Each number is 500 + 25 x the weight over the matrix's rms, rounded and kept within 0 to 999. Layers, rows and columns count from 0. Numbers have three digits each.

# layer 3 attention query, 384x384, rms 0.0923, rows 109-322, columns 320-383
472520476442470530484522522552533478509501518553526557541497513507475488500499504466515495466507490510575523532495505489502485491470518501514472506543484472526537536483489528468506492543514447
524509518526487451535558521493503473513487555469496489528531490535446470451480548510505473484517478437485509521483478477524489527472504511522487519446514523490552476455473505517476462489478489
509518512502452538482508519505517521493524492526500501472482454509533512520535478493464473502483522534484477476526468464509503546537476486466567480513502468500516489510506495499498539505494509
524513489498488480501469517499456516463491511494513476491516459511469478440494535479511483524516507439516458468544506552496511547518463530506518472521484501529529511497473439518461512518476445
461524474534506500520480522509518515487480501523545477514524471504509518550483482529478511529543527498480486510492459504534506553532473475525469494558508491514500497494560513497486484539494482
501524504504459535507483513524485519529531520529526512511468474530505491515558522452547456540484507497474511556521491536495528515451402531527462552512487499517517529511497509525509533488464466
485531468541450508524508515496506511512533472497500511535521520499528508482471497450487460517500521509533500528543499477535491510500474506490512477504535479487522531495523519531542508512457526
511497499490480532501464467480542485520479475510512484509466538474515531516482539484521507541490553533537481471534542505541478470484542506513496509538495481467447504529505471481537480482514481
499518491495475524516497446513516508460499469510467510473491507564528489512554452537500520507522540500497474516525517543514493468511515527470498511512505513503486473471499557463527484487508507
462453484532470503486499515456438524476514505515495556505500505482548473479497489496540506536506518504557475453579515481528454525499517473492521498511510512472530498506529491522486545491495496
553463522548529556491476506474481504505444488522537477526421449506460500509550483530491527514514473466486501500490488512509506507491486449465482444524449466510486497520501523464519483467541465
532522471471488511512527496531516450499520542496505460509539531510530545464492488516485504454508475462519490478478467486511525508480487562499526463548474471517512505507515514507553552495517525
486484471468518471514534496471532474508512453518443457489496491474465489502494511521492494481494514479522492486546509546541515480509499510486489525543479496477491488519485519508484436579488481
509499467483472545475542487504507515475468506506479480492459485518520463503535490502508504495546556542509486529514560497502467495523501495479470460475526546513494509464528458544524493513526535
523514496478490519487507485505522550496534475517467482504492458520490513512439520468509486524493515505517520480494516588523512485479518488494522528498538490451495458541520485495541510498505471
493538532476511548546508489502525551514522500531536521499469525500519527498513509485526457486536462508567464497484506504475461549512515510467534527472513498564479495487511474515464528482510511
538507502480529512474537513545504495514457457468450467507508454505477501478540487508541489518501489463454518512437496503466482520484512486505514490485491549494469469514536493488510480513511454
519531475522518483503530465518562486468475520531467524534501526498557519467478513509502517507482490519505522533497545486468501514532527490523507500522482513474540503478510495529538447491474476
444502489471515497518503505487502466482458496526479490536523482463482537484519508494475464527516478512464500489483516468518502452443449487505559505485487456480506485519440465479477537488499513
462484473500489481533464484492522542448485497491504532485527458447507460494492496536497489488487499489536491497520481558501522526487509479485529485492494548480507493554478517478508483503447515
479458488469511464524478502440488497532516480490491542531521505478436474468509535551497499510490508501446503494508545506487469504474502510498542512479519460514463467568472496486535466512490472
523501531509452515513544506496440533535526501516526489535490498509537534498493502463509500503537509495494500500519511507521480485487486476507504504512518521486498519488516492529523491484519524
484516532530524546508504545514471555506522475502494539474483492532517472492466496517482509515457525492478484494538475509513506512523513498550490484487471496488470524527544492467525498502434502
553491507481469504504507512526527489506465524520503514498494480508474540501459468487477474477531499564526495469486516464524485474459494482471484493490526522512514504485521491520487498512551491
493501477527503483549510481513488469545512512522492482486458468489488472529493486506449512498475493500479577512503504497506504490498443483486487459534539475537490493532527467522507493497497513
490500523493488492493481509525518527511522441495506493490516535489489467511523444535487515471500485486485469534453535519513455488508497509503470495510532469489473432473498495481437483475486488
497530509489500493543491549497506506469492473499486471467469511487538489512513491535492490533503461498486569543510542567505480501504492489478518476493540543491464515494465502476508478488490517
492491468523473489489516520502484521483539496470502512499493477496486496504488515511526524440483534523511478506519506497509518511528535470481515507496447470513521465508498489480501465531458505
509506482564465539460508512469457526508496512461467498468552495500494468472541516514458503528498509507515488494532464496515533504489491522522503499523520537513537518498452518464504488492510537
482496473530486512512494505492474481505506492542465498490490504520514507479485449507495521471553496486514521500505461530438462480561486525501514538466526478507493501550534465439483497501480502
508512502527472519496514488485510528525506551482475523419505492512513503466519508559522549540467479500506535524528522543501509499462501495465510555530506511514536532514477511462521491534453474
497501460462483463524503472521536472472534535513504499488506478529480484467500502510509502521524487543550488481466525486482547508472520515508479466524528504484468474490524497513514448512500516
519486544490542504442483479477501496501482506527484484507499512490496531457481497481498498511474519519515491448513480485476507487566466483520484491488466512526512509513517511515495502527534534
497480497492544525511457486560478453487480494503478495503472521549520550480482542477493527486481506554519477467497510492474503504512479545468501515504467506481491483516504502535458497491500430
467486494485524463469503488515510488490516477526474500495524498505497493526519530497496493515497471486470487560493535494529508534466516470513478513501470422540531540476493501490567480509494490
479492486494539514507466499505478547541505482491499464531492530509507516489491500492472477502495491466454487438513501486491457481455483480467456461490519462493454500507547517489501509496496521
497479489465451540463477560526502541483504478476478512490517508510557504490492496499502492469521558510532470463521496495500486519535527472427470478484550501527539520508460484506474506556454527
493505492475515487492493524511486471513505477471521526487477468492491466463510460492514514524478443520468515450492542505504568458451488488472491456464480493509494488522480469526504509508525515
510503532490466494513524512461466510505493451511489499515500482501482523525504489480518523499529557497479487446518434497510524500497531521479526510507493500467473532523521504526489508480507512
499484497498528502512495476527463454543488512473511533499527479479512541492441532507574535478485498437464504500487477454483484500481510502481526514501480542542526505501515524463509504543478494
495493497544461529519470481507521472448539501514490510534475519502501503496490549526559530522483528471477495517461514504487532482494471486526473511471461477485442512494523491505562481507491526
520460506486496512481488478513511544519543472483497524501536473478522509503509502544474524481526521522498481506483524497478516472517468509457529510512503485493513464527491527486477498538525500
521477518518509508476473523476496483467429515483488480486480480487512551479511523514518507549516481487487506477492514477496515500463525532471559527492504516483472502527534487505508503513468520
533524510525511512476493514495517508493496497486431519465480456521517519462494459488522513462497512495509512519563483504503468497501524486518491555532502533508535501472510515472527500483511413
496458503463496520491525484464476521430511516553504517453529510484528496530497497476526479499536449471500503468490535476504518488481498501506492506475510501480513482455469511482479503527466505
493503510493444458510531471502501482501554533490559514507473476522503464512545504507481482486499484496505484496531477453463476485473479522489461526467500477526515515498521437448522522458481544
510492527488484534509502544483475506493493467499537512497532489510491466526465512539484499497475497515492534478514480474556460495514493475543456522527520476522516480546497512500469497497477531
533489500516523527521491498529454499506463531502510497538503514495472522464527508482482463506492447518559502519521561547519539518471421510475499474491474498521508493508521540491534466473499517
456508471497497499513484533452503484523510488517469469535485486485524480562540488530460515496472505469477495554492512527496522453495459471511509483483539526473506502500524507468509493508509488
489509499486527469464456513464458452537473480528501480500494516483526466473490501493492508547529516508480486500482485518499496521460499511507506474488485531538486451499493476517515448491531449
459474548483492512513490491469493488502539505495491512477494501518470538467510527517467535487477485533532525468521527500529490538535477517475506534473487452499512468444518494528503503508517495
467466512493523519509471506464489497504519477471497525469498483509502504489509532504465508503519502510476478509514535491456513484528469517472507498511450503526447481510532494533526486557470486
473498528513553491525512461492512497550568521493486486489492448540509480519492501522471532449509513511421539505520498465504475487514486539498521502501490467511500492494490502520449501461504541
535510476498503486510510495533493512540503523492487461512507524527498517518482449485496465519475535510516457485447480493543535513498535495495446480489495472507540539488501521486528515481527497
489512504510493494528514482503491484519478548455474483507495501477500507514521486488500505505491511511507504476495521520503472508484491500484509457519474488494519506468504486494519503451520507
511501508478513476464479485507461524507455492495492482485468492504506509480494521456506474556498473474546479507517472494514485504487500538515486502470547484498533474506501493510496491503525504
488486494516508511495478529501470539561502532479537487533502479507508523515472495474570498506544529467501471476504493464513523468496488519521489482481495516484473555468555485530506530502518480
475517468476491530503521528504523495503486543484484480495488504472505546464475467472474485537504496547494489527520549493486531474515542541526523492521466499493506501502455479556493525494527539
481491527493488485522533487524513491529521533475553483527454456585471514519505424538485522505477516541501502515560500525511510458514492515544509486539511469465486485512481503503473490517490521
489433538553446507511480511524510537495544523476486498514526490499542517469447463476476526478516481505483474480505466505500480496504513478462465463509544505483506464489484521502499523482480490
479484511550496478531463452509436570521491512474490489455488527525512451487505499514485499503472470514489491504498526499501504461502466503519504548513505474499505472493504489510463494484487508
492499496496485508522525502486521466507529515514491470479488486533483488552512471476475488524490493528471515484530467520528496505473497518543490488508525504475490458448489491498512525491455460
462540524524505485466516459517494513520488520501518499448478503525486501527490475492505563484517498492505552505487507571486487488526471496515494495540538514514450461515523508526438512488463512
526502477475525515484502485500500485538487482553502510511501469467498517478512523423493514507539546512550518495503504424488521484455487487500504478489478474474512499490529504474483486513525471
536507494503463535479490470528501490524504492537510475479467493533518506516481506474480537511524538479511474560507508480506520495513481490472491552457482543534531505488481506492510471455496524
521506521480484483487483476549484497506538488487451530520485490484513536534472506468480497515466539480518478499475497494508467526559476527515504480493479560509495467492491483442520521540472499
522483541497450490516485484520499509467502526491504484452474522533472502549505489488535500495524555490549488527496505488507469460510491533483453483490537513538501515499472487471502494537480497
504523488470494516559519450515528515492549491475499512456484528480477484508489489502497484497487468556474509528462546533490506489511470472521514501527520492466485490498518480522492510460483481
515476513524410543521525482494519542481512471506502462515480482490503512482493528501468556458540481482575536494514518517484517502482501488516508512524498478503527445507542432516549516541463554
486480499467545486462498498542512539493526485482535501519472524480503509513477506449485505531464506532485472478485465521468520538466465483532476497559508461472503566494564488501470535546519502
498495487486541471508523515489479488498508486524453460456480499505530508507507498497495521513489445494462516489522487499508481479515539481503508506464436503476499499472485491497518477517437463
492498485493458463500446531521472502468517542464516505513516512485504513455504484495513492495559489542519488503501507504544439483537536517524506489467511557470489555500531515538454539480572524
542444519476462534495498519485465549502522501500515495487533530486514532532483539483514500510490550540537492463525528543491451508514503552486493515566547515476523501514496523504520494520497479
465492519490461477532487522503538529485467490480507544504465452530512506547522518488519520496468496456513533457520485513480454557510466489493486469469508527472485490534490525550486502466534533
524545503510473479546544467473552480511471534513492475526514488500452490500504550496466495490504533518477532558501518493478517532497474540497549502485497479490489457501491487496496493462521503
508531517489477504519489495494543504527476527446478538523500514442479478506518485523523492526544471448472539484562479474477517480439498508535456512488502474512503483511495467471490511526492485
479481511515472517503483475473506492487478521516475496495515461528489490513518504496491504475551498505491481528549505509493517495526451512452491492498498512499491472545500537542500515469522504
490531480529491527499497485455472521513503535538488505468498481512499510515496495484484549460533482488478468478513471517535499476538501536521512538465507537510515501502507474488459544529509545
509461522492445476551523463512513462502513528498444511510527523473544470496528516508505513497542524482471503461509529512490525475503472444496495505496461521476512489456451538472539475531529473
551484485490470516475495522520552534481535512529514474537522496476514527496477443471502507496536479478535535500505483500481489503407535506501505454559475503515487527503466523465524510508503521
517472497511570512434562496447513525486539508513519539490530455496532487468483514551500504489506553454463470484511510453528516511511529506492537482527470481483452540509497493529480530515508534
480520517520538494473531509519483486510505475486484487474489467478461508527512507480492489500523504480474511486548506523526488461452496464518480523537555513539449492510461506501490501512545552
465494569519525482476472492531534521495541486488467505530494499504442555519491472487456501497516492523501454497471527527467486497513480498477514479523477510531496474497510537518517456541513528
467489484488513473528487474517477521505521517503469508485493495503518508483503492484484475511507482530515499516493498506499478504517487506462498491490544520465492499501506520518517539490474514
505523499499520482500525517527518476511509484463513499507494519466519501481449505510512494490493525479523506495483490515499525502500512479485460476498486498526521492521478463475515506501484528
507521483523475505507483509481520473509486500504510495516509500495509494514505512520481497459511481483476481503502495502495503511499517484526480502505491489490504479486489483480497529483505503
501489541489514487488499499482522515515490510526510492484495471517502500494496522480476527504508502478470498485509503520500472517496511518461522490465510538499534533503494508481550513461506504
512516481494489515507502501505521487484474526511485472504468461523473472480505470520457463505515426517470494465489537475528524484512461516494492528557486527514484509516494496500472474450514478
491537483517489529553499529491477480473508530479462473495519491501535489523501540490522512502511535547481506548552498473546546482507492472503500460493499464504502483478496477485499480513501518
460489494509488477494468509480478497496505538472509526473515489492478471520500497522495498506488492502517502509502510506529505510520487509493496503513512530508506492481507499495500518474511508
483487523474511489520482479503512528492508527542493457498497517456467490502486496487500466493493506517481493489515497469500465516517482526501484507505495511483510507494497554537492519496519462
491477463466528503436483467485489499529465519510522473524512502492493503520448470484531479475466519467502507508477496502504493523474530500482522511503508480465503565521528487499488479503528475
522456476522482523523503455489507527468471527479477490496553503486521466487508496508486488474477494529513510498465542496482512484489465546457467482540493515514473465493531480486515516483514475
502507484485484528456496508526494545510500468539485498503523505506507544508512488485504491491518481494500494479488442505481487508482527502499569485541475504462499547485542497498460493489526517
515551515520500483538494502549530470484538489490472489488489511503510454485505482494505453483494495540519520516491488534507498466478444508533487459501497514466542521472447458523504459485494512
509492461506491522453533517499482467492487507509461510493525487489480490464509545500526516485501471481469491505503487501530501475503541501510511505531504498509477492482532484530485523549474535
497526518531490504500482519539446503506523509525500485485511531508475507511504509503478473481469507484506477517481480505526485531493483517506494449480513429505517510471476476513495490523501488
494510500481484479473509515487468507526477509514496521518543479493484521445501503528466486521518505446547500483494507489491511518535509487498535509495456509527455527501500529537499527533505483
460463514506480493485476486498503503494501490484502494525520489533542500461499501528544478486495500503518522510477479500488546513510497511549517468533493519467527516501511494503512498486480454
527491513463503511494484502516465463535481475523574505511451495519488477490527461509500535489488518541490502484475468496484484511474464474523477504496531492538472478478484493524526540489508498
506499477543477492516475540557515504494488473522544482491499498519477524506497496501510497468513512509525444509486449471526538453483513518462476474520498474502495497495440512482508489528490495
524476482537515502526493480505473460484444526483529506469508465530501479531476505521493488505511500513541497488494523533529532458507514504558503498454450483493546477541493500501486475512474483
521505502481516489493473541550503519537450465538540545503510492490470503497488448508493484499480533490536443508485484496471469494528529512513487535473471533483522501508508435531513502550512460
509492486561489538489497466514483505499564497502482508505501509523513483496481482490443519470513491495479498484490513479511494480483540496472546516509480508478470496476503528506536491498515488
499508487484451494553491516442557514474475464505474492501475473477463488483492500516518490478513475465456488502501519517506489496525497534521479520444517502495504456508497475496539519534558484
466541518428509510530463498477472561446474502556522518470519520482507484479489474478506453481467535521507475505457489464465562466508527489462497517494479525562506501515500533443473518506520543
521495513486459463485520481477474522444538532484517530523513525478492461500545495471491492491499514499513510461465488532470489497501531474509566470515523536480507482538508486483509549451503472
489522527492488563513478465486502487487505506481476483477540510483534498476513499478522461501520506517531480516553526493502517496477499457504533459517472531519469472483483496488520513473526495
522512517546460565511510452485509495540497506516475474462526481535520496443540540489465462476491490524460507489490518471475523524503488497522546539486482495505461518503478500477501523489500552
512490532457528525516519421489507486503494529526482516521462526529528507513515574477475498519442534513529499502451497513481512510514486460502518495439494506545478513501493476513453501515516476
559471534522500500506561506481498515489539474494474526507488495529482504478481459520507514478466463498509480487525492517518521492481511523499490468498539469495501502507472510536556507468514461
555574498520451515500491485461512512516463480515507498528564490530509503423522474466506494516505515480503473513478482477512519497504511481520511480502488524462488500560480454558467484484509460
455540495557448469502503487513493505545521499525504511510507479502493475499470517506455543459492465508557502501479522510520467472510524501483532486504503525487475495478521500461482521497466486
489532499485492515534556471512484543462465522520441499492510460496490460474510439530510514464480537533550528513433537450486504500515519532482509462548512515509519504504513443488432452506494496
510497512448488527542486519516533509482470498492469548462482547514507516507510426449503477503509433519491527539452500491463524488464487473537443504529515506470516513480451487511459546521521463
485477519541505516495513502498522482514512512477517469498476496512480488480522502495524501509515517529491498491484501491501520475502531473493473541470473515505492486478496526512498497511481530
546487506488508494494530476476513506488469499515486517484521502532485523502487468499523471483466518511508501514510504520483498508519517478465500505494476507499484501542502499518477497531497501
504501485535519524493503511485506482490484488530502503529532520501510499522520530493506479470515494503536535477514501501493512490524493488476522498502543482480528518502519497480514526508503505
492512469503480480500494504492492479500484522497501483506484514475491465488515490521508499490478488485452508478522488496500525485484508490497495531480505547491521483470479491508503507513490499
495501495479485493515521464515536490489479493504484485502474511510522487450497511492476485505529494498490476465494542496485489487493489543493476510488496495550478482514510512467532487485541504
464515524545497501506503509524489524496496484486507510520457508509531529505493526505503525514532522544536504520497522494509510471520533535485489489515482531505496525464522486497509507466495504
454494521476524505515495501508497525478474535511498500514464512527541507487545488504504495532479510476502492517510507498480502481490474487502501505497484487474505513510446486503517508503483484
488484516508540498461483487502532524453492503471477526539506516484509527468526469502528505496507526517522507502512474479482541494475492510474448510488507508475479503484512473511511496459509495
511503533489511484491526544481469492518486513523502501458524500479478490538501496501491538490463511493503543512509469523523513510491529458495497544508496491511513494517469520525511499498474520
531516504522510501443487492483516485479481466500510527577495545481488496516518516508505470486497502506520496519471487547502532534472487487483473495519492494523489537476510490487499473476530470
494509542500527533491443491500556511500533533539555486485473548509503479501481443488492467548472495520524514472471538495484511553433498479462493525484499508504492522472492497502522503492502513
503493490472484506455498479484499504517505498508494530542495507484477517494510453481525560477502486492473516506469499501479518489457527486496522507511497533520520507510537517496510523497524462
489523465525486542505493537475514489507476494499458518460540462493476541499508507495480523458507454503478500490538503507527507469471513486493504545509468506547474490530524503483476540512515510
501502507512521492520524505484504498487481528517520491549483504492498530504460468524516484509510465471513482455489508526498513495478522525501510531505487516512485512459504499478512514488519492
489532510503532518523530484494497475503525513526492494461545528499484490493480529472464494532524495508496513476512518475514502478479520523504458515501479490501533512555517473497504509522514508
520464527520528473479517471483504497526574503514506527518489499522525504522498519508493526465495532517488469525489486503486507509495532507494505524518497507497544481510476495505508532493562550
544514509513553500514477490524501428471511502495502471503491524544453528516459470475507485463523471496532535540513457509485510489531525518485454443461519493497488472502525466504505471503509490
480501499512519451537500488520486517517532482507456490510461491512493485528458520454448481477496465478526519519477470534536490496517516486518505491512574479511524483505499539478491509487488531
490473481483455528517483470499517457492473512526481583546512506489539449509543509462503487471502513460514491530519469484447505497478540495491536501519473531467468515507423463495507501509465501
509491476520532493479478471489522471536470548503516490539456472530462478462505429531497479514529521514511503480510502518477499520538531452449459495475481487499504470538526494511535473489506470
552489481514464496497534495528487469455484507498506456498480481553532472468492488529500517477471520536501460505518527475493454512529550529512522457463466480516452468493525497549489498484511470
495482533463484498475494515485517555473444499522480501507481470483478532555506533447455451444490490495470493536526457513485484508567523512499484476511506533494530488546534486494525505489520516
528465499501538510480518513522487500503482495484523516458538545538456542514506474541468503521493533470556469563467471506547481496486477486495502498477451489535511483506463516509514452487475477
513511455481536502509511502550465488481534501534508457528578512482497491505518492545507469491485495534573508483506505516509458480498530498503474490504469504550462483455475509520489542502501511
474465481475422501493508434499488473498501509483531513492515541564499493509498544486514548504485490512522499498472489538510524524541519493500526504499498499521435525493494502500506504506481460
514535498501503492522504480502498510555476504542484503540509469508531469513512500529475507502500487476495452516485491518479477514470484500503522472418473498494516508482470569488464514566529535
544536462548470507486527503459507460479501537484505549499459488542471512525485509464435519503526476505474489539552476518482512465471476512534490513498472496465492525515480554454527508460526508
515530495490481494504477429467489487508476563502528503491516551515486470424498521536506502513477520573488503491466521505510499503458500468503495490501493477467506494525487511475515459512505522
525485528483507472494493448490486530528497510448519450488488455532484490498502517499493531491497485559507503508532513484504469507506563492533555515500498501495487492479434528490496539542467497
491482507531461522502501533490537473528482468535499507487506491548534496521472491492501517466505473427470490457492501494493512443536465490487524531497505498516469474497466517552478480477510550
491515493482498469472530480491503471492492514475426505463482487494507496544482498493488480511514457434483472472492451528479533478501497476559480515461509466520510477518473552551463468487464538
539523525485507517485496479520468531522499452506475513543531502470501492492487500498504461512506450508497492519509495488514461510514504536437502489517506505517475488534515550516491516493512505
525513494527504548499494500461469526516497525486505510504535501490490511509550489477512471485503509516529476519523502552526507515545552522477496520473473479524505513509507507524524497457529474
527505495477504495536520512468471537536484479494512532533534458504495516469484512487520487503502496508503483517500525533503509434469516509480474511497481496478472499510485476499507493488519473
482491506490483509520464499513513456510516519495473524478491495503521522511531468486473490497481487494524525491484528518514491479514532529487521482507494515495495527474490489508480503495504490
506492496478527479508499487493503488490502485465514461493492475532496461533539495499458507525521482515507517513481495529459503509473481474538502498497493484548500510536504502481507503520463532
485502490501515531542517477510461503484502477515487469496539506500488500509476477494505477486490535525465527503456519503500508541486493493511542460519471470519464499491540503503502482528526490
470486499495488486495513527451554514515508501525534514514535499501476493497521556551512522482443509461562562554507502500489519477459499481495448512504495525489483490511521516481513504550480471
484488494518572463493467488456552473502514536490531510495482481506513505448507528491556510482490493478481505486498491479482526558465515489472497497485491496473492455532493494454531479478474472
489503542509535473517481481512493502456478486479503467502470503539481494538521507474452487491503509514524492531506479502459500518502497492493511485508483487459497480530469498502509459514505531
500549526518542507503486504488514504525491492477485474456503476509501498526581513495493503500459494482433529484508457510489481478485469514576512493494499494501498484509509498500494493535477554
522518484490511504487492496476532509521478525474557493493498510539479489520496492548542555456480526462475551488504498438467509509492495505490545516513486487457519529518520518464488527501525545
477465456520491521457465506449479534462489510436508459486485464509539468484493502543512524499482492459522499490512504500488534469476482522538507528519477479510482484505508458455525499511509528
535486499540444520531538476443538464522505512526503474445503504506520483556532530478541493498479506462463483516533503520489487480510448566497514545546499514526512495493500513517492536495486534
524513526465495481498531494547533491507484482524523491442492506520494498494483526496484505497509448547482500533506469577463492557530466547491487534485520563517475551525503459469482469493468543
506505467469508527514523546553492522542498518525535547524546530493534472508511516480537533460467504496534466550472439543503539521502486491509482517496488461512474513478553462513484543513518444
476476488516499449486556508492456496555498505472517538529482498554528488516545515525485509495505539526513522518518505482498461497513499503470496478546503515508432468487514512492472483469522513
485514472510506446538519448490481471520522510527494538508437532530502481542494487497486459459517544444482513518530485501482482453484486459552500521464482492510527504466498472538484481466483495
498522498491463496476495491506483502526475485512482470491482533524494509515545469529519509443531513522444525451479475464490505467521544516505505588523500499527550510521500505512529485500471523
500481505507536520477461486502494514515488501457538480483475495523469499485549515494480501542509471450546499514547505528488482472499523488506477493527516491483444521522563534465514473518519437
509494533497517538460487503556485504547486511522505516508520498449494509525499509514481488499547521488558535479507522485509499482576521522515489541484509490516528533492491529486500497503519536
483481528466520483467473529493524560492517469475504519517503466546499508524528475482519512511516533422499490508499450488501519499488488505480522478481461490460515526509523508477504503467522529
502529501568532477579496568529528490516556505522498532555510521522510448468518535529533526496463462478545478533548520515474456463516509518576498449478506497504472496512515493475515553483490463
497492490539450530513546513506546497475521560515508527482487464515531528467532484512472517471495496540545501493503503509486503489503500523483494496475505466503490460520497485468486492496522499
505522496506497493513469504480535481499514518479489504550496503527509517512511493527486504504473494493495441498540504459500492501548523479504498499480459489495509455518493487471533508469465561
498489506473516460454510446538542471544505493513463531506490543455489503525505521499499476483471519482525521496481524501547510456504490488528533512540466497493461504487464538486513492491507481
466512487469457520523500481522544468497515505499509479562487504513441526475484499495487520502495556475505503484517535495529505523513510516498516500498497500478521480506524499522481495522497496
523479465551507535528494501505495479473509502512442512487491486472505518504486517503515527514506504547482444484469533461503525460470516510504536515563456483524503513532537486523507465494531518
502537508495531529495474482482459511545479498482522468512510506425511483536475561503482485555482457510496530527517531484565516475474461489536512550500488538529497545480451527500445509518471574
470489462519536492488498522531517506492452529480508497424485524534516519463511524512528526505432474509511509484528509447499513496480481503462498483519474498458513484490491465471521509500491499
537526464548496462516503465495491481509526569548536476481442512479480492507541475478487487554489477480519527499545541510482527490478493505472517498510477528519482473490526534471501530495513505
504495489452537510486526528474486513534519510479497493477481498512483501427540505499520506543492493475511519503523447509517507487479515516512521488474448489509506478516495493462509444501500414
498470477515509517509455465535530526501535490525514547503485519491487475504483547504553502502455512460499488514493483488503512484488530489492533568480481478505457491549522480485495482488503490
481482498456525519443425539534515513497515520483512506519461545499484509515534525517486516481502517482520454504501528494518507509485515473479494520528515495486472566515530534485460507494542513
491514520512505479502486515553514492433504493508497463460500536494507480520503505524477466503481497470499513496518482481481504510527512450496523518520474460536504503534469497545494518505465489
538521498500462523511489514525487485489487530487509491475499514513494508484476516533518518511510496487519497507514527508541517487538531497449526498472468484489512515505483470477531521464513468
480491497458485489514532505516521503475487511502483519495491488486446507480492487477507503496519487505475526479508482517494513560472530540475537531518491501510474520496494519520502446513493489
474500468511514480543509520482499512530512502511505504512516488477505520466508523520527505494473513509516535553491523510491506496480501479514499453504522496482510511488526490475503482482495473
521533493515463512508497529479482533519488479504531483521537460489531491491496520438483487483488499508504493483531475468482495481501494462514472516539510471509521469494508479549519503509525477
476478510485492505521492519481552513512519509483529521521510500537521504464460464499523500485505531504559476520535511445529498431509558504485506500467464525482450482500520517511526547470505497
466494499529483491518499500481509504498504450530521545481487499529478498503463469495492498472513480495508518489517519508475476490531502497540528515541510497502450488518474471511498506541498511
481487513507490514467508487519532491524468522493511527500496522520466517494511494566537490496516522498521518500521478479463535480495469498539508485526473499521505511523510496479525486503493490
493523477503492505528524535491501458492494482507478486491503503546480523511490510480545497515474473455462517510519491502521522473487506465549444467478499549524470525467554505493500520551459492
461480527542545485508516481501492517492516466508504529508482509504501485480517493527480525477498548539510477517502529496510525459523500539516494498462563466490518457499490475468521494457509511
474515489541464555503467483511462471514488533518484502482469504448496492451515476519472472515508488519537526494538491535507456493513489507495488494501467488479546484479521477522532508487483484
490484504434466496489521503504486504478503510513475448454456540554464522448504470522473468517513494528476494477415472506500491493503460465515515504489480455508527495528501531518483485493505475
512531502525504466466493517513505488544514499526484486474511488561524480520450469510515505497447508488485509485548519465508513512482498482508468516489503482508485496443509481533496535502491556
483519482450473477514464489452512517470527527537492504492524455465517491522573534486493456550488490483454489482482504515459535511512512530451496524508531535518482489526503535474508462535506515
544501466491493518519524489462497481538475538493515508512522490475504523481481485509490522524495437519507497458528540487511519477466521509453478512496498513503464494498453490476494533498500503
467524519515442506488480507492470477517510478516543481509512521518482531500478510505463493497519525560540495546469570491470493533479489507499538499471476500469514537491527521443552454486501510
495505509531463447489467488463509555523513512499516519511480523522520516506463465479482490498501522557519470485462533488480491464534534499487487485485528532500520482467512510471489463506481518
453483470510526481519501465531518501499513527509463503515538498483533498430485532487490494480468478480449479494476490503546457512461479504513493496509527495492466500468488508502500531507482477
504488452490491500495456504523481518510505478502502494550505485481512535524512521488506495488514474460524470479479479474501509499453503450505458513513529480511455484513503507476512479521484524
447472529506530508446492477488540459471484522530489483496469521452537485496542496490491493476552510482526544485455490460533518510488510450534511486536479480488489482510461525526481508513499521
513509498548507505475506465540518500495510521492549541503516525530513490513496500511483465487487520487496470479431509476441525506588522457501486502462504489474553515498513517524478449536460486
509504463474480514505441495527522528469487543553486476565463472512465519499507506481481491529482470490543475528478523504485529542508511484495505534486515505477512503535512487523525495495495464
469502487527504521499490481483514528537528510499474496534469507509500504508524502518477491495518513512501510507508508513465544515436481488497492435540508470485478522506486491504495445473507514
528480493488500561471522487479505458571488516465480519471461548508539495513479506522470504526505485526509547498488508520444592520512507476513508527510483502450505496496468527488487502497554478
463563526517497508528508478533530520544505493512479492524468480523502463520480487455493521519533478505522527500459544514500479490499541506507488447483501443554499531461450473478456461524495514
525518486501495545517512470539528526531510479481500475458513479501520485485481543523479490484495546482486533489491514554490499490517512548517532476566543540489539513508527490446521447485497479
479527497507485516504517496524454509495519512459518501477488495533521485526451510541491492548499537553532471480484522526465502538495439488505490512485541458467488528498559524497510467507513488
506519490493471507464469535476518520476506525478490492513485527471514478556500498510488523494534501467466491491498496478473535515511472505511501500491440474489470518510489501491492498435466503
486494537478505516475477505494529558463442505476529553470515522460470495498482482519534459554498501465491505486546487512482542522502504505542492483514560480490507521517540456507496502510464505
567511525537515476504486555504463484494509504473546475503528483476471472551525476543529468516509510457515514467485465538549485452515509498445554468467519518492513499501514487477495494529503497
497536540495465503499490468525527496470513475496497550503533551539512554540465521501484498486476514548482504485474488475472515488521512476466500509471503538525520522488543500524500468489516517
445517530465558519484474545482462433569454519521516471535525506530490472520548509466496529474475459529553528517534470492495511461536480531486471489513492511478508520510543473508502511480544561
506511532483470511470460537542477505493543540501491483457491484497505508481488459502546493488536539530565512485491509489520529501533489489510451499493521521490502491476449510515527502482486466
480478499534475479498523509495470514475497463493544525492493498470496486495554506522523485476496514499541509521480501511501499499482505471547515516493497478480531458499500500499474476501535475
455489505516544518529515493485529519515489511474486482539506493545515516516474501493514505513493518533445517512482518497518513475510505533488508480570474511500528511512539464508489507512454532